config.toml
d_model = 96
vocab_size = 2289
positions = "rope"
bias = "none"
optimizer = "muon_variant"
steps = 7730
dataset = "wikipedia_en"
Each number is 50 + 10 x the weight over the matrix's rms, rounded and kept within 0 to 99. Layers, rows and columns count from 0.

# layer 7 MLP up, 384x96, rms 0.128, rows 278-294, columns 0-95
43 54 52 46 69 46 59 42 58 55 56 43 62 59 48 42 49 26 56 56 39 46 38 56 52 63 67 53 60 58 27 52 49 56 41 47 59 56 76 57 44 49 54 51 46 29 63 44 65 53 43 53 62 44 46 46 35 50 62 47 59 24 59 46 55 64 37 57 63 76 46 48 60 56 43 59 54 36 52 50 52 58 40 37 42 52 39 55 43 48 60 42 68 39 44 50
38 54 58 68 31 55 64 57 41 51 48 58 71 70 51 57 44 46 54 34 59 49 54 44 45 44 63 42 44 62 48 37 56 52 48 45 65 34 43 79 48 73 66 50 52 41 57 63 32 52 53 57 46 49 48 50 65 42 65 33 46 46 61 54 34 56 54 37 56 53 45 41 28 63 48 51 50 56 51 40 44 56 64 64 48 53 35 57 59 47 54 49 42 24 45 31
38 60 34 55 49 62 52 45 63 42 35 41 40 46 57 56 65 66 51 43 57 46 43 54 41 54 59 56 62 49 63 68 48 37 44 40 50 53 55 56 39 59 62 65 37 48 69 31 37 47 45 56 32 53 53 66 47 49 40 47 53 55 41 55 50 43 68 66 38 48 69 69 51 46 35 55 46 72 54 48 48 54 56 49 45 48 36 46 26 63 59 28 40 58 48 56
38 55 54 54 42 23 46 38 65 53 58 45 42 57 33 44 50 45 55 67 49 18 40 46 43 57 49 56 55 59 67 49 36 71 50 50 52 50 41 40 37 40 64 38 52 54 43 49 56 43 68 58 38 22 42 51 41 41 53 43 21 41 48 49 42 63 55 57 40 54 45 47 26 42 63 51 42 47 54 64 40 51 48 53 45 37 51 47 49 61 44 61 51 56 59 40
49 70 71 51 61 56 53 59 43 03 48 37 54 43 52 38 71 49 39 38 56 69 43 58 46 43 37 48 51 46 60 51 54 36 50 55 70 52 41 45 41 60 82 41 47 62 25 54 38 52 42 38 60 54 46 63 48 49 46 50 43 59 50 42 59 63 41 54 54 42 50 59 55 54 52 43 55 57 57 51 56 43 50 42 49 55 48 46 35 54 54 33 49 63 59 54
51 65 44 35 48 54 48 55 62 49 62 46 56 45 51 48 59 40 70 53 45 41 47 40 34 56 44 42 37 63 47 70 44 48 48 71 66 40 42 29 43 42 50 53 53 63 57 54 55 63 54 63 62 47 58 46 54 67 34 26 49 40 47 64 70 53 58 46 51 60 33 38 39 77 57 48 58 61 46 52 54 53 53 58 54 54 37 43 53 29 60 60 46 55 65 23
65 48 69 57 50 53 42 46 50 40 50 52 67 52 52 32 73 49 37 45 46 50 45 47 41 72 52 48 59 49 59 43 42 53 37 51 37 55 62 47 47 49 47 69 44 55 52 45 56 47 43 45 53 53 49 37 50 40 49 65 53 56 54 44 51 62 58 56 57 68 50 54 53 36 56 47 56 54 52 40 33 61 70 45 45 59 45 54 60 41 44 64 63 55 60 59
40 47 54 30 38 25 43 43 47 54 57 49 66 41 60 65 53 49 64 55 31 36 42 53 56 58 54 53 49 50 58 35 66 52 44 71 52 46 51 49 52 36 51 59 50 57 58 56 40 49 43 44 56 59 47 39 57 63 23 41 55 57 64 53 49 53 49 59 51 35 47 43 61 45 43 58 47 40 36 50 48 49 63 37 61 46 42 54 54 40 33 40 43 42 71 52
51 47 42 34 64 43 62 65 67 50 62 52 48 63 64 56 46 54 59 71 45 48 41 55 40 71 60 90 46 60 45 53 35 60 49 46 44 57 36 46 59 59 50 45 42 48 38 55 42 40 41 58 43 35 53 60 53 55 53 47 45 39 56 51 35 44 54 44 62 47 53 48 45 43 41 51 56 38 59 48 47 58 43 51 49 42 47 47 45 51 47 37 58 48 34 56
40 32 51 37 61 39 62 40 47 54 41 50 58 35 63 48 57 71 51 55 52 59 49 45 41 48 55 54 53 47 41 55 49 40 37 51 41 56 49 42 52 43 46 77 45 62 41 50 46 46 50 57 42 50 52 44 60 62 59 47 55 48 41 38 44 48 42 41 51 47 43 54 51 45 60 54 55 24 57 45 38 54 54 44 51 52 50 43 48 53 28 47 39 50 35 46
39 56 67 50 58 50 53 51 49 40 40 44 48 54 42 43 77 60 30 62 53 50 36 30 54 69 44 53 55 59 46 53 43 51 45 56 47 44 50 56 64 41 52 46 41 51 71 31 44 55 36 60 55 37 62 54 47 51 64 46 61 38 66 36 49 63 36 38 56 60 48 42 49 59 41 55 39 53 55 54 50 59 61 53 52 42 52 40 58 53 48 56 62 60 47 60
51 64 42 56 54 58 53 52 30 22 33 48 46 46 23 54 67 55 47 48 49 67 61 54 61 59 50 36 55 44 42 64 72 51 48 62 55 39 46 57 62 41 46 46 40 44 61 46 68 50 59 42 42 34 52 44 66 53 52 46 52 53 50 66 43 50 69 47 44 42 47 55 49 65 50 38 55 51 51 51 57 43 63 40 58 45 49 58 54 52 58 52 48 40 54 34
45 57 72 48 54 28 62 47 43 40 50 49 40 34 53 37 37 45 52 34 54 47 47 62 36 55 41 56 47 48 60 55 48 41 43 40 72 48 43 38 73 49 37 54 54 50 66 56 41 51 51 56 45 45 46 70 41 61 36 55 62 48 40 60 45 57 53 48 34 53 45 47 36 58 58 41 66 47 32 50 53 37 56 56 40 56 43 43 70 51 62 63 46 48 46 61
55 36 50 61 56 55 50 44 39 52 66 53 73 57 45 42 73 51 47 78 56 45 43 61 53 56 39 49 60 62 36 52 47 63 46 48 41 48 47 73 34 48 63 59 38 56 48 42 38 49 41 59 37 57 45 69 41 39 47 39 44 59 45 56 45 52 68 45 48 48 40 49 51 58 48 46 46 32 48 38 45 64 46 64 39 46 32 52 60 38 37 57 48 45 56 49
57 53 78 35 63 39 44 55 80 40 48 50 35 55 43 55 57 47 43 65 54 55 40 51 50 48 50 56 47 66 29 60 52 41 51 45 64 61 40 56 37 58 50 61 57 60 46 39 50 58 52 63 43 53 56 63 42 56 60 46 39 46 49 58 57 57 56 49 44 40 52 49 50 62 44 53 49 54 43 40 51 35 48 52 58 57 45 56 55 37 34 33 57 57 40 56
49 33 72 58 60 67 69 42 49 57 72 54 61 60 55 50 65 53 60 34 51 56 54 49 48 59 40 60 36 55 42 66 35 50 61 57 45 48 47 59 49 53 79 55 52 46 63 55 52 30 48 66 38 53 47 42 46 36 60 45 47 42 38 39 56 60 35 39 52 41 50 48 48 56 52 51 59 36 44 54 55 37 60 52 47 46 25 64 55 50 45 47 56 57 46 28
43 47 53 47 42 46 53 37 47 49 60 68 49 46 67 54 58 48 45 59 36 50 34 55 50 56 44 38 62 57 48 49 74 59 52 52 47 61 34 52 52 32 53 58 66 59 64 59 46 22 52 69 42 52 35 58 49 46 49 47 46 66 79 40 40 66 33 37 55 61 47 63 42 50 54 43 59 42 40 64 45 50 49 42 45 54 33 54 53 31 55 53 48 63 59 47
# layer 7 MLP down (transposed), 384x96, rms 0.0604, rows 278-294, columns 0-95
49 36 30 49 45 49 48 50 67 48 61 49 55 52 64 54 56 49 46 52 43 48 49 59 50 46 52 50 65 73 40 35 37 62 50 50 49 42 51 58 51 36 44 46 53 73 47 53 37 38 35 56 48 64 63 43 48 57 55 75 50 45 41 51 58 51 44 49 29 28 28 57 67 59 54 48 41 43 57 64 58 42 60 55 37 55 39 58 34 32 54 41 48 63 61 38
50 52 70 72 57 48 39 49 43 45 49 40 62 59 54 63 54 53 38 38 54 43 61 77 56 43 47 41 54 36 50 44 35 52 72 62 34 49 55 51 51 39 54 36 57 42 38 52 35 45 48 34 55 59 42 39 56 57 46 64 36 45 57 49 53 63 44 37 45 41 48 49 74 64 37 55 38 51 42 39 32 40 47 48 51 46 57 49 62 47 37 53 30 46 37 43
58 58 32 49 47 43 58 43 47 48 52 58 46 45 59 33 47 54 51 49 42 32 46 46 46 56 47 52 40 47 54 58 49 57 76 50 45 50 28 51 57 38 64 50 36 55 43 65 45 50 43 58 43 45 30 45 50 58 47 42 42 54 42 54 47 50 47 30 65 63 57 36 38 53 35 54 64 35 77 50 46 36 49 39 32 67 56 59 41 53 47 63 31 63 48 40
64 49 44 52 50 36 50 52 63 41 45 40 76 30 55 51 57 51 47 39 51 76 54 48 61 58 56 38 43 50 48 41 43 38 65 40 43 68 47 38 60 63 51 51 69 51 48 35 49 47 60 61 46 50 52 62 43 56 53 67 65 64 51 51 54 55 54 43 60 67 47 75 62 48 49 36 54 53 56 44 52 61 59 53 54 72 54 47 38 45 40 48 49 65 52 40
55 32 34 56 56 34 54 37 40 41 60 44 45 49 58 50 52 44 70 48 59 63 57 41 48 46 53 47 44 55 46 67 54 51 46 55 44 30 39 49 60 62 57 51 59 54 49 56 46 41 62 50 50 38 59 37 49 32 70 48 53 44 38 51 61 53 20 64 47 52 51 50 48 52 40 60 55 56 61 34 65 49 52 48 57 44 66 47 56 44 60 45 56 59 68 62
50 64 56 64 69 64 50 45 51 64 27 56 45 33 59 56 41 18 55 62 47 30 53 38 36 37 36 36 55 52 23 25 68 52 58 71 65 56 46 46 37 59 21 72 45 43 53 40 62 41 36 65 45 37 59 64 67 59 49 56 53 47 57 46 42 68 57 64 59 40 57 48 62 56 41 50 54 36 43 36 54 59 42 59 51 43 49 42 55 59 51 51 58 45 45 63
46 27 51 53 58 62 54 54 38 44 44 47 53 40 46 60 48 48 61 48 31 43 58 53 51 48 48 52 61 58 53 42 65 49 36 50 39 43 52 32 37 50 41 51 54 44 51 65 53 48 50 46 55 55 59 28 49 45 50 51 52 59 53 50 48 56 43 62 48 48 58 50 54 46 50 49 49 52 56 56 57 43 47 48 50 51 58 38 58 46 54 43 58 48 48 56
32 48 52 60 49 60 51 39 25 50 42 50 40 45 39 40 53 26 53 44 46 54 62 41 51 55 43 57 52 57 47 54 50 54 42 47 62 53 45 57 67 36 45 50 41 43 54 47 51 46 46 46 45 46 68 55 59 56 52 54 42 45 62 30 52 54 46 69 47 47 39 47 45 53 57 41 58 41 44 48 43 64 43 50 44 57 55 62 53 55 50 57 55 37 34 51
42 54 49 69 20 42 52 56 46 54 56 60 46 54 50 52 44 39 47 53 46 71 53 43 40 49 59 46 54 46 49 60 35 50 43 51 48 53 60 68 47 38 53 50 67 44 49 56 63 39 39 40 37 31 57 53 50 36 45 58 46 49 58 52 43 62 38 47 46 54 58 42 29 49 64 33 73 53 40 68 33 61 45 70 58 41 47 53 51 44 56 48 47 64 59 56
49 49 52 37 52 65 51 48 29 53 60 50 51 39 39 52 33 28 48 60 51 61 57 55 49 51 31 56 56 38 55 43 55 62 65 47 42 55 44 47 43 51 57 39 60 53 41 50 48 64 50 40 47 42 42 48 53 47 53 58 48 33 25 33 51 61 49 55 28 61 27 45 47 57 60 49 56 34 69 35 43 33 56 52 72 55 60 59 41 45 61 37 45 44 50 46
39 45 40 58 46 39 65 64 39 47 56 44 52 35 56 49 53 38 65 49 49 61 57 44 39 59 42 45 59 43 65 50 41 64 47 49 55 47 44 59 30 42 52 39 58 57 49 31 45 53 57 49 54 48 55 55 48 57 62 52 48 55 70 45 30 77 40 43 59 52 19 56 62 53 34 51 39 52 52 57 55 54 50 51 41 44 55 41 47 67 43 60 59 54 48 57
31 43 53 50 53 46 54 56 56 64 58 39 39 45 82 77 73 44 51 61 61 42 39 49 42 55 52 47 49 58 59 46 42 45 58 33 55 61 41 44 57 58 34 45 61 50 35 44 38 52 52 54 51 29 35 26 54 50 43 51 37 53 60 39 62 43 48 51 53 37 62 48 42 41 40 48 27 45 45 55 48 60 41 69 51 60 56 48 54 46 56 46 58 33 49 45
52 36 63 45 55 59 39 42 44 37 79 47 54 47 54 45 60 45 32 49 34 43 45 36 50 52 43 34 61 40 42 63 44 48 71 46 49 31 60 54 53 50 69 48 51 41 42 45 64 60 30 57 63 55 58 48 42 47 46 58 39 61 41 52 52 36 53 62 62 63 67 33 60 40 57 51 49 57 52 42 61 47 53 32 47 41 71 46 50 46 50 39 34 53 42 54
51 56 41 54 42 65 33 58 58 48 54 59 49 47 60 57 28 56 27 46 58 59 51 42 51 46 49 57 53 57 58 53 49 54 57 65 37 67 58 38 52 47 43 39 47 46 53 50 59 60 42 39 40 41 35 64 44 44 53 50 59 37 44 52 53 73 65 59 50 55 55 45 52 51 40 37 62 68 59 31 51 39 47 27 54 56 51 56 56 44 47 38 53 52 39 48
47 28 49 58 52 55 43 31 41 41 51 26 55 49 51 36 52 53 72 49 38 52 39 59 19 54 44 40 62 52 50 29 36 50 41 46 36 64 55 49 61 56 58 47 57 38 40 44 61 49 45 50 52 60 54 29 54 39 40 52 51 53 53 54 52 50 46 52 31 49 45 39 57 40 45 50 54 42 53 41 43 45 55 44 42 49 47 60 43 57 54 36 39 42 53 59
49 55 50 35 31 42 54 38 63 42 49 44 44 49 46 32 50 47 59 51 42 52 46 46 39 41 50 30 51 52 46 30 55 59 66 48 65 57 55 35 55 56 32 32 56 54 52 59 49 45 61 46 65 50 48 46 53 61 61 50 49 52 36 68 59 40 50 48 42 53 55 66 48 58 45 43 45 22 43 62 42 48 32 54 41 58 51 65 32 42 40 34 64 46 40 52
39 59 42 27 47 48 53 44 52 40 61 38 35 37 55 53 54 64 60 39 57 54 69 45 46 34 56 49 35 36 59 60 37 47 55 51 56 34 45 44 55 51 51 46 47 67 57 36 47 61 55 34 51 48 29 52 55 55 41 52 66 46 46 55 63 48 33 36 34 55 44 33 55 50 49 69 47 66 39 34 40 59 51 45 45 37 61 44 54 56 58 37 44 62 59 59